{"n_head": 6, "head_dim": 128, "norm_place": "pre", "parallel_block": false, "init_std_up": 0.0181, "init_std_down": 0.00331, "weight_decay": 0.38, "lr_head": 0.00465, "warmup_steps": 246, "schedule": "wsd", "seq_len": 512}
Each number is 500 + 40 x the weight over its row's rms, rounded and kept within 0 to 999. Layers, rows and columns count from 0. Numbers have three digits each. The size before them is the row's rms in percent of the matrix's.

# layer 8 MLP up, 3072x768, rms 0.0174, rows 3047-3071, columns 640-767
115:547506417533510547480473517530555516535537417536509446394514521465478461473488495485495434483421480501512464490511467488536491503431493478505500592425488472513575510480420501467483477460468448512541436533462554524524388571524435471403517501493520515526457520471441451509492511442546478506468513486507520552444516457484541547563518516518501437448551478557428524488532554487533462497572
109:497451443500489485457568548480497439434520560458534425461483429504530418587426529598520495497459502539503452424455457508528527493573497466542482535502514459465489518496475478500486562392537513512474507531460517451478493444528455538568457531519438529532582491525414562480569455489531511518546491496460427530422569493462462490507432538555479497463482474541544492455491439471525509532481
094:426476473466539518460580535547565473444556483521518490523530531506477501513541470441518513506510497495460435545468513512567453516443512528563509449440560451508496446482473553460481482534519529547497510511461517466496511445547497496482517507498475509525481499440557457466547550470435526531501457598505504438556524532504478463476463585528441544502520528444441472453491481573491454479488
096:500433408480571492514511501459477480467479564539505476496503514513460456522474465435540518444513495483481558492532471501505473502508517504529483548534480517532445471432472544512458491530532525515497537543430534436509509472452468583547438495584446521462496484525486534489579490434573487472449580575495467507457525452520481467582477512473561504471491447432500527515563477485561544469446
103:567536394501525509511507520490490523498544493517478487464489473559532432490456443498537447479502553479485482472600501534500499528521435503466524564539509481513475543528494513477494507463460540486435538584564461505493407448486480581431536454517489559570509472526470547516483440440477577504542494442494467501493520542527574443504466507507490509475513550467480442502495516517511480430486
098:502490460531573550447490464464523537479446508501455574523539530567452480519506482500521546501487525539423464436538587468512533411420541499482485469521541463415500538534559499512490446457473541493511533462485497484526475451502525453526522458497499544555441474560499496528498498540594478430476490538448497478479452434522534532536533480467505534541481461515509558493467545567431535451479
096:523531455459565616466483509433517563496419533520548437456446439504510489505448509443511536522482571451434468506496548506555518514475514453495504523510544475559519517423469537485548489389538469536486480419441396490510449448494548501459531516523592521570534481549497455451522601373551557509499527520511441483490441492604518473524515544473546523481459581477520549573529450526461491463489
103:517448520474596473461513559468564528494454587506495480511548516485469526485534481468500494530459530480520540448508514518502517482434531534490524501502620499506558494459419540506452472501485538479479464514417525543566507434505526595494509527581511509481505586540531505555533533395523636459494452484478475462440463517514465513457518492533534439483448523487427491513521551487532457426417
096:441532491528564559486531505494488389483471546459462476502524491436535532480552449465498491522469544463435551461504525446493543507582518528500487486541500451557491527456493500497550448512522445445456452464515510458544452554471446440569500535497490486503516547525500503500530525458556461534569474503494548551499563481538538493429469544468463505470524520467455540529557540492477523497543
103:534567519532498510542584479488474491508481509415488495490508574448410428520502502467508473505498453461517485541426514487416540509487491541540453486545575477486500410484466455519474538498517470510428449465488491450482433526496479499542532422525538562416461559474430517526487481486493554517533484456554459517536492506498567499372516447451515586477507504548527530496504543448482518446496
090:500489435502469442483520511536494526481490438514472485487565410544481469512483470484526492546582477453527491518548442490492502534435500501532529583519480489528449498531496587498507496406418517423521503511548461444498426493434512517491487417512524481513486475519551513507561494557474506543506531526465539511518443524499474547504499446503490502465514522498571575492470522404470454497523
095:516461532477524445486544526479456480514449541459542432461494581558455491515526501572485524466502545486504503535540476477522543491546482512435549529478533576468565445538590432489569556564452490541564578506512521472527474541504496441496564536514509445497427534525506420522477530447545500548428599528494562444534446496473517494523454521524455494488488511468475522533521461471523496438470
116:470504435556482494424561492474482502478466543435560531504439589530499467536476470467485470420446550500444454560446467404436515487500507534482524558497540433465518517513437472495454542464466545528538521560492552447528500500549496507521465487535515501492501519553510545479493496521491515478535518460489431520491580495396439489432536480479556531500498484505546524502572532535546506460549
103:489501422502522537451461509542474548516501542497520487529507433502525455550508447545455473480528562499477507487537486499443480402479524542480562488542536541599533517519498453512558533463483504522447552500416463448505544493443494495506495483583476596471449526557547485472571453492564518488563476498537516516462462457504476527574456460528558495479545508517511501557556509439519512507526
097:538525494509487487562502518460462483581436467473503548512409511472497486439524541488404502500458484504456504469519540451507571560453497539484459571441519471431549512562476457528485480487499534528510528568521422401470476532525481539536520530433521535497449492516479504541576512494517504539535559462525480481396506496543488421529531494454484473534518550563477518502525476542507608432523
099:502492460479536532490501552534450484466538493484508581442521584568547484517472562439459556487556462527494448529597481496516515510514458470530427487457507511478497435446491529537495581544486506502497459519475480523502479562593448547451477438569504517501456558449349539465474539428485597524507481411518491448460466500519569569532485506550506524480532523492515543406429507501433518554577
099:514548495505518522489500476499443484478518528506517514510484470562513481514468450466516547534497445447447534467465489520478573563515554450507496514468494436480500537464472528540519538504453482478513534482440518521513465554476460508532486513479474462516555492562470472471501513402486494475511525554485495544514445508469474449458511544497526547484443496494513541465526466515597485492536
108:511489489529510468446532519553480524464563424469534471557516572555465496458552528506434538441527571563504445536478520555460544503419489458456528460525478541473520522472548461482504515444438498534519480490491457487487513531532520427478512484549557547486558528565506444428486486547522545451471477437493509525431424556516491439476483555465470543468462494494474479489501468519477492452535
096:562486500459498501488494511518485502427486444515481556539454515486490588433463561474475550517575533523563561502515539485437463597514549449470399533429443518447475460436557468527534495514511525494550428503526534477532501551487462601439491526480472479481466547516524484519509523489522507455496497474513436533452517484445456462530498510585471530487506519519460481483496529503528519554444
099:543488500478469610465486539468532491512501473570514478467491493531465451557502540458573493518473556536466548495552465466501571515488450505521443497446517395472487514465474532518471547472506485511491507487504500457556515468590519504427503511455570511517526484485555441457454563539547521561510577540541531594467513398509504507560536437520485518525557502468541480457544506503453456448494
091:538433469500537527504571495414460534468398499519475513558483530580532497477521554559500464499524470502568476447531488529525515572478463477529450488472471498546506561520532482477509444485550480541490572539535476481579554491510472478544548445428463534498477443487504502501466449554499541519522522479612540469480491446569437536538442468508495523451486473553502491461481544458560495451472
110:480488487480517540445517534474580501436544469522587497585467493557477452516398545525463532488564521572492518483422520562487475551563475429460465493481502478505485451438510521540465517448554477529482577501430458467447495545497458617513452496506527585524536525428489444532461515459466511488487535446506496535446447510519551495534523523460536517514458452472576546543483552489506539457492
101:510520452565568505513537545480536457459580475468508514509505529558473420549487547480521488476545500562530555512504521452540560536519507472552526550473515441501584491529497461540508543472501543484555521540505525480480498471555416454544448509500481560521494516449556538469516444455477571514453475546532461488528540464490463464553493475568539526525490450513505494530462558511501513449501
096:498493439494467500521479474541516545484546482517516432467499444444496459526557578431493539495576576486517476490522579497517445483473542523513480549524515490525571530535511516509501526427455455451546481478506557482506518485426501540510448495525470424489504532527477523514504480521539502419523519482488533573498534482511511523505432523481532532499505430493566487512462539547510497453464
100:525543504503489577541552482567492536420492516527495505538477466443478443527516446505487476512608488504457550529458453461473509501526452501535454546528466511434402429437483453485525469537499526532482515478484538487531488521474466566510510462547530475603484479442483543479477543458447550500545536526501519414526552543558486507468438395477541430495456545486634491533622421512540472456585
# layer 8 MLP down (transposed), 3072x768, rms 0.015, rows 3047-3071, columns 640-767
124:510529492547543510494473514553519513529542509535515480464490460482556406494451504548432555497575481449509483532532514519499527453517496450505474569522607573500532502555489425483385481521481523535493531484550493603503462563528454486411463497542532458528507545503524496547485509503467445531533552420525545515474465526437531515523492470472462466506484477542499436474598500430473513506512
100:435485467455556463577478515495496542528547558534497501473513505563524533498532495446475440512460509445500515496489469433498534518486444421578514484495501544519411452549537454530479469546426526514474481491503488514464541494539487476492527521496405448454558608460540547581545544477494461481508486468506489537516499519414450467495474529489498434469470521508534501480489584498483462482501
099:495444540507511493525480476488572452585485467461455515473512478512462505465488464518450430529455512555503555546451563507537551511482494464544556524557535450478529501527461507512562511519466543449503516523426456506467470484495504486462521519539484488498547532519472497580521542495481492510524534535519480565485397503398447508480487505486524525577432557459536484542476493486480514475545
098:454511519528500485522450415513503389507487453457523527554501484532486533455477496455527537493467519545515491482507451475425561492484531447475466488518543600475478520532484476541489527482477478518463442501552471527543489510478475547453570583487570519562528462470493470550527548509459425497573484475449461490520508464510481524466544500494473486484487490449517477470453489470496468489537
101:443476495478461511498451413490451517456525517522466438470474475436575528476550421517523498529537562486588546608498563570464476533539456544515471516478430518539509422569503494488516451558583552508596436462574567534499521527512560463528487587520544481457533473542487530422516533447476498498475518510531479511510463548475542516457430470424463574500492525544480521565512582562500440504597
092:506515514459465494559541452476466478511502567557520475491465494461494443430496398498518471526479535445500462512575542532474448538593511613488548499483496550463526439500480526483415471462476446534584471507551501470463520493571455503462439512506493462510540557453467533481520421448488517508555586493534556513566456467484425496538547469424503512497429469392516495506586462508551490487549
098:471470477506578475526447471504530525481446531480500521476471558443489473475478472438539517454441510573477516528534413478489541502536545524537468510478446539524526541467472503588449494475518535475511522498498484484513458414577466461477579461513483506557483534519506454484534442516506449480519434452544491477541555511483533509445528493461489531450551462453559479415470476525535505441457
094:507494509547530497472420509467470480507519526549551490532480435504469510532478435474481531472526460552521491533593498419479546514465599440478504451491533539455515484550566421464548491487579459511532466496502424582435567572517507529441538537512465455518486470534423513527536461578498478518523541427466520531449559501460498522544440583495493541520452480513514457491530500555490535498518
101:528497504503538516483556439493563528479516474483465483458521452577477493476496474469460498496536501526529456522540587459494522556516460459486472419532447509420496506534552451482486546507461473486487505534460550553407523522505537505472553555510523496530393457461433489527498498497470562502451539484518570503477522537493506554472526486561445536454497521447456491488444526540442532508422
095:516478492496419526519464441577438608501521518534499528532498464520496430410563544502538564465459518492525504481515490561570543540519497488587548413464515499499474520525499436474492465470508462417497450588551491483390509480542497525557515506493407439549582488517466493553506439562485467528541479516508478482460502480479462517515540525487567497489501454565494436483491445522494528477450
087:426480457414569492480539467491433481456490537466468516434483494488540535493459537541479513545420492510460475554525514497513545528462564604516520555551468514467511512546487435510413462521568497468476503447539553607560530514454520472509501531528487491460525585576451529500457556429579458535507568517501501538478533500520511481552431559497542456513538530485465483454486535526610507493488
091:449510442537558449403578509548651498502509530499413488544430583527538519511436469500468539448502502565481526549537481478500473542531482493464544505461488503540498543532498509475505468461390562492472480535549479575496441412449529450518482485545460492503534420428438468466512523527444480533463505453490394564543484470492470526463463477524479480420489503558571526440430513506479534489576
112:541480547522508429492509469513443430517519528498549488382476464549502497540401551478502505521471453501547557509505512548533558530518540575486507476462441537504502495543518487434513486385462530545546516450497519536502547521557514494459507537487474421542532456452481393541468524580508537443479521487418492515478519568468477440544538514459475494423563497502469520568527398536470638513497
097:469495556512493528489440522534479461487514542508496456515492467479563546454536430475530518519556449432486572479479528491552561446472537548493554518448447512452523500486549474526496471479505488485423459453446449556500436549507491575449440590527557480514450468555515527412519489530458507484518486518405482487486543577393472469490439521522575498485478522459448459483488508474514527461488
091:476513518461451564502488656520523470498540555511528448533493482584446541557500505532559543544473479490493567489483530504434511526514519437505542485500513512523531460495551523514442477401495530498509487513541577577485455524498534475500453498543515411436535539514481435534476406523422550464491527475466511483508527510473414506489497508424509496577422455466563409521474526437500499532460
094:428440427481511479517526596467482486513501452519509517431479498560500525565509535511500558504490456467501514480522504488420471506437525469466398467518510498487517507441515441486548512471482526552430534513525483551435583474536453513448512521462460553485504409546456524469574504489460537552523457494476481552482524471583464473497501517502444451521486498480499482531494626492436533530515
102:469486477509534484534463429490563453455513427426512539503452464486504482490526502526502503447529441510481504514438499492432493630487492552472444534492504523496499501524531413477383532537549551499517474474518518555551510469478486460491490484560515522563516443497472498502475542517505431512486509508518464474565449552484505529458542526470487505540545475437508433515529491470493518538489
107:465516473485504443510458516561504541505480469524519466495484499533394528491553519487532461558486553581589495496464483478424507528558478484486499488435438568507547441556522475512527553500474518500554488518556522494491472501398521526534471564491513528506497573483544476536518476483508506388565448522538541488527446525515460453443477503444494533453448523456521474522458613501519504520471
103:520465492494546407433542352448463444546468544452480481491535597521475477485506473500490508563554513467443473533529532504469463483492521519512527537454509483486515466509466564542467434487471519414532551524507485502525528514514527477483552512496500496516523502526511524569493518507507510568487471448481516492493467490528468409549503547552522490443497588473566513475457527478542530522533
090:475490526492514509470445591404532382531456466521481416519534431440460491526500518445510508472507466517535489463505511563481433499445554416440434504436503514533456471494434509491550441431475457493512500514463483525501465458515575521481493511536521495514536517526517561537491459471529448535496509536505552550535567476450475463466483511533496540546465498502419450488517521506492474522495
094:514595494475539512602461531578486465516487470446515443450473542485473560446490494477459462474535545533463532513441466443507560488525528516560521548474502508522456502537428541436436512502549569494481552485492494522545472453496505527445472549471510488586538525470469470554497548443546515546447515505456514458524474481484480534464518471432473500571474503502519536486580453524518542535549
110:461532440482540542561515662477534487504480505500544506557474481478465499493461524460542513456466456491553521536510453494476470486521563486479521558486565477480507503488549465471498507472542507406553474480528558491479472554503474538515534458498579450495494422472548513539586486533512476531562528559554567515478476455510547425570503447464462533492523452518491490510491488454433526529519
096:497483455534385473503571527508481511500483522465467415514520490552479533531571460483457589494468464476482493440462557503432433490555465521475383532497581485513504556483508451469564499523507482571460535532447522544518496603499522485513503533523528523446467496558494427565495560466484492472455500489484516516529478529488564574489460519441415540490515494558467511508531556538502481489517
095:477493517465489482562486557465525502577479497535471429529553471469456498434473449505494479593570520497545494527484463533486462507473481513461522470511497493447497508593512533485481459493547509490527548427515431556526481519473518538473500507483502496486508561479517448490474540551453454541559460482488479515457425559581443469540518530492533500475481439529455517502454439553465567540555
100:528419511552522528465481472492523528476536485508537518525553493517540476543475540488525498450527511563529574528552440472459497494468468500502432483475415497526476459529450463486512462529450458471508548517544517524478532552489421519467538482481479481471466517537449531458468573528519509555535480497485503484427494494539443468522500488495449542426429481498538484457554458485509422478547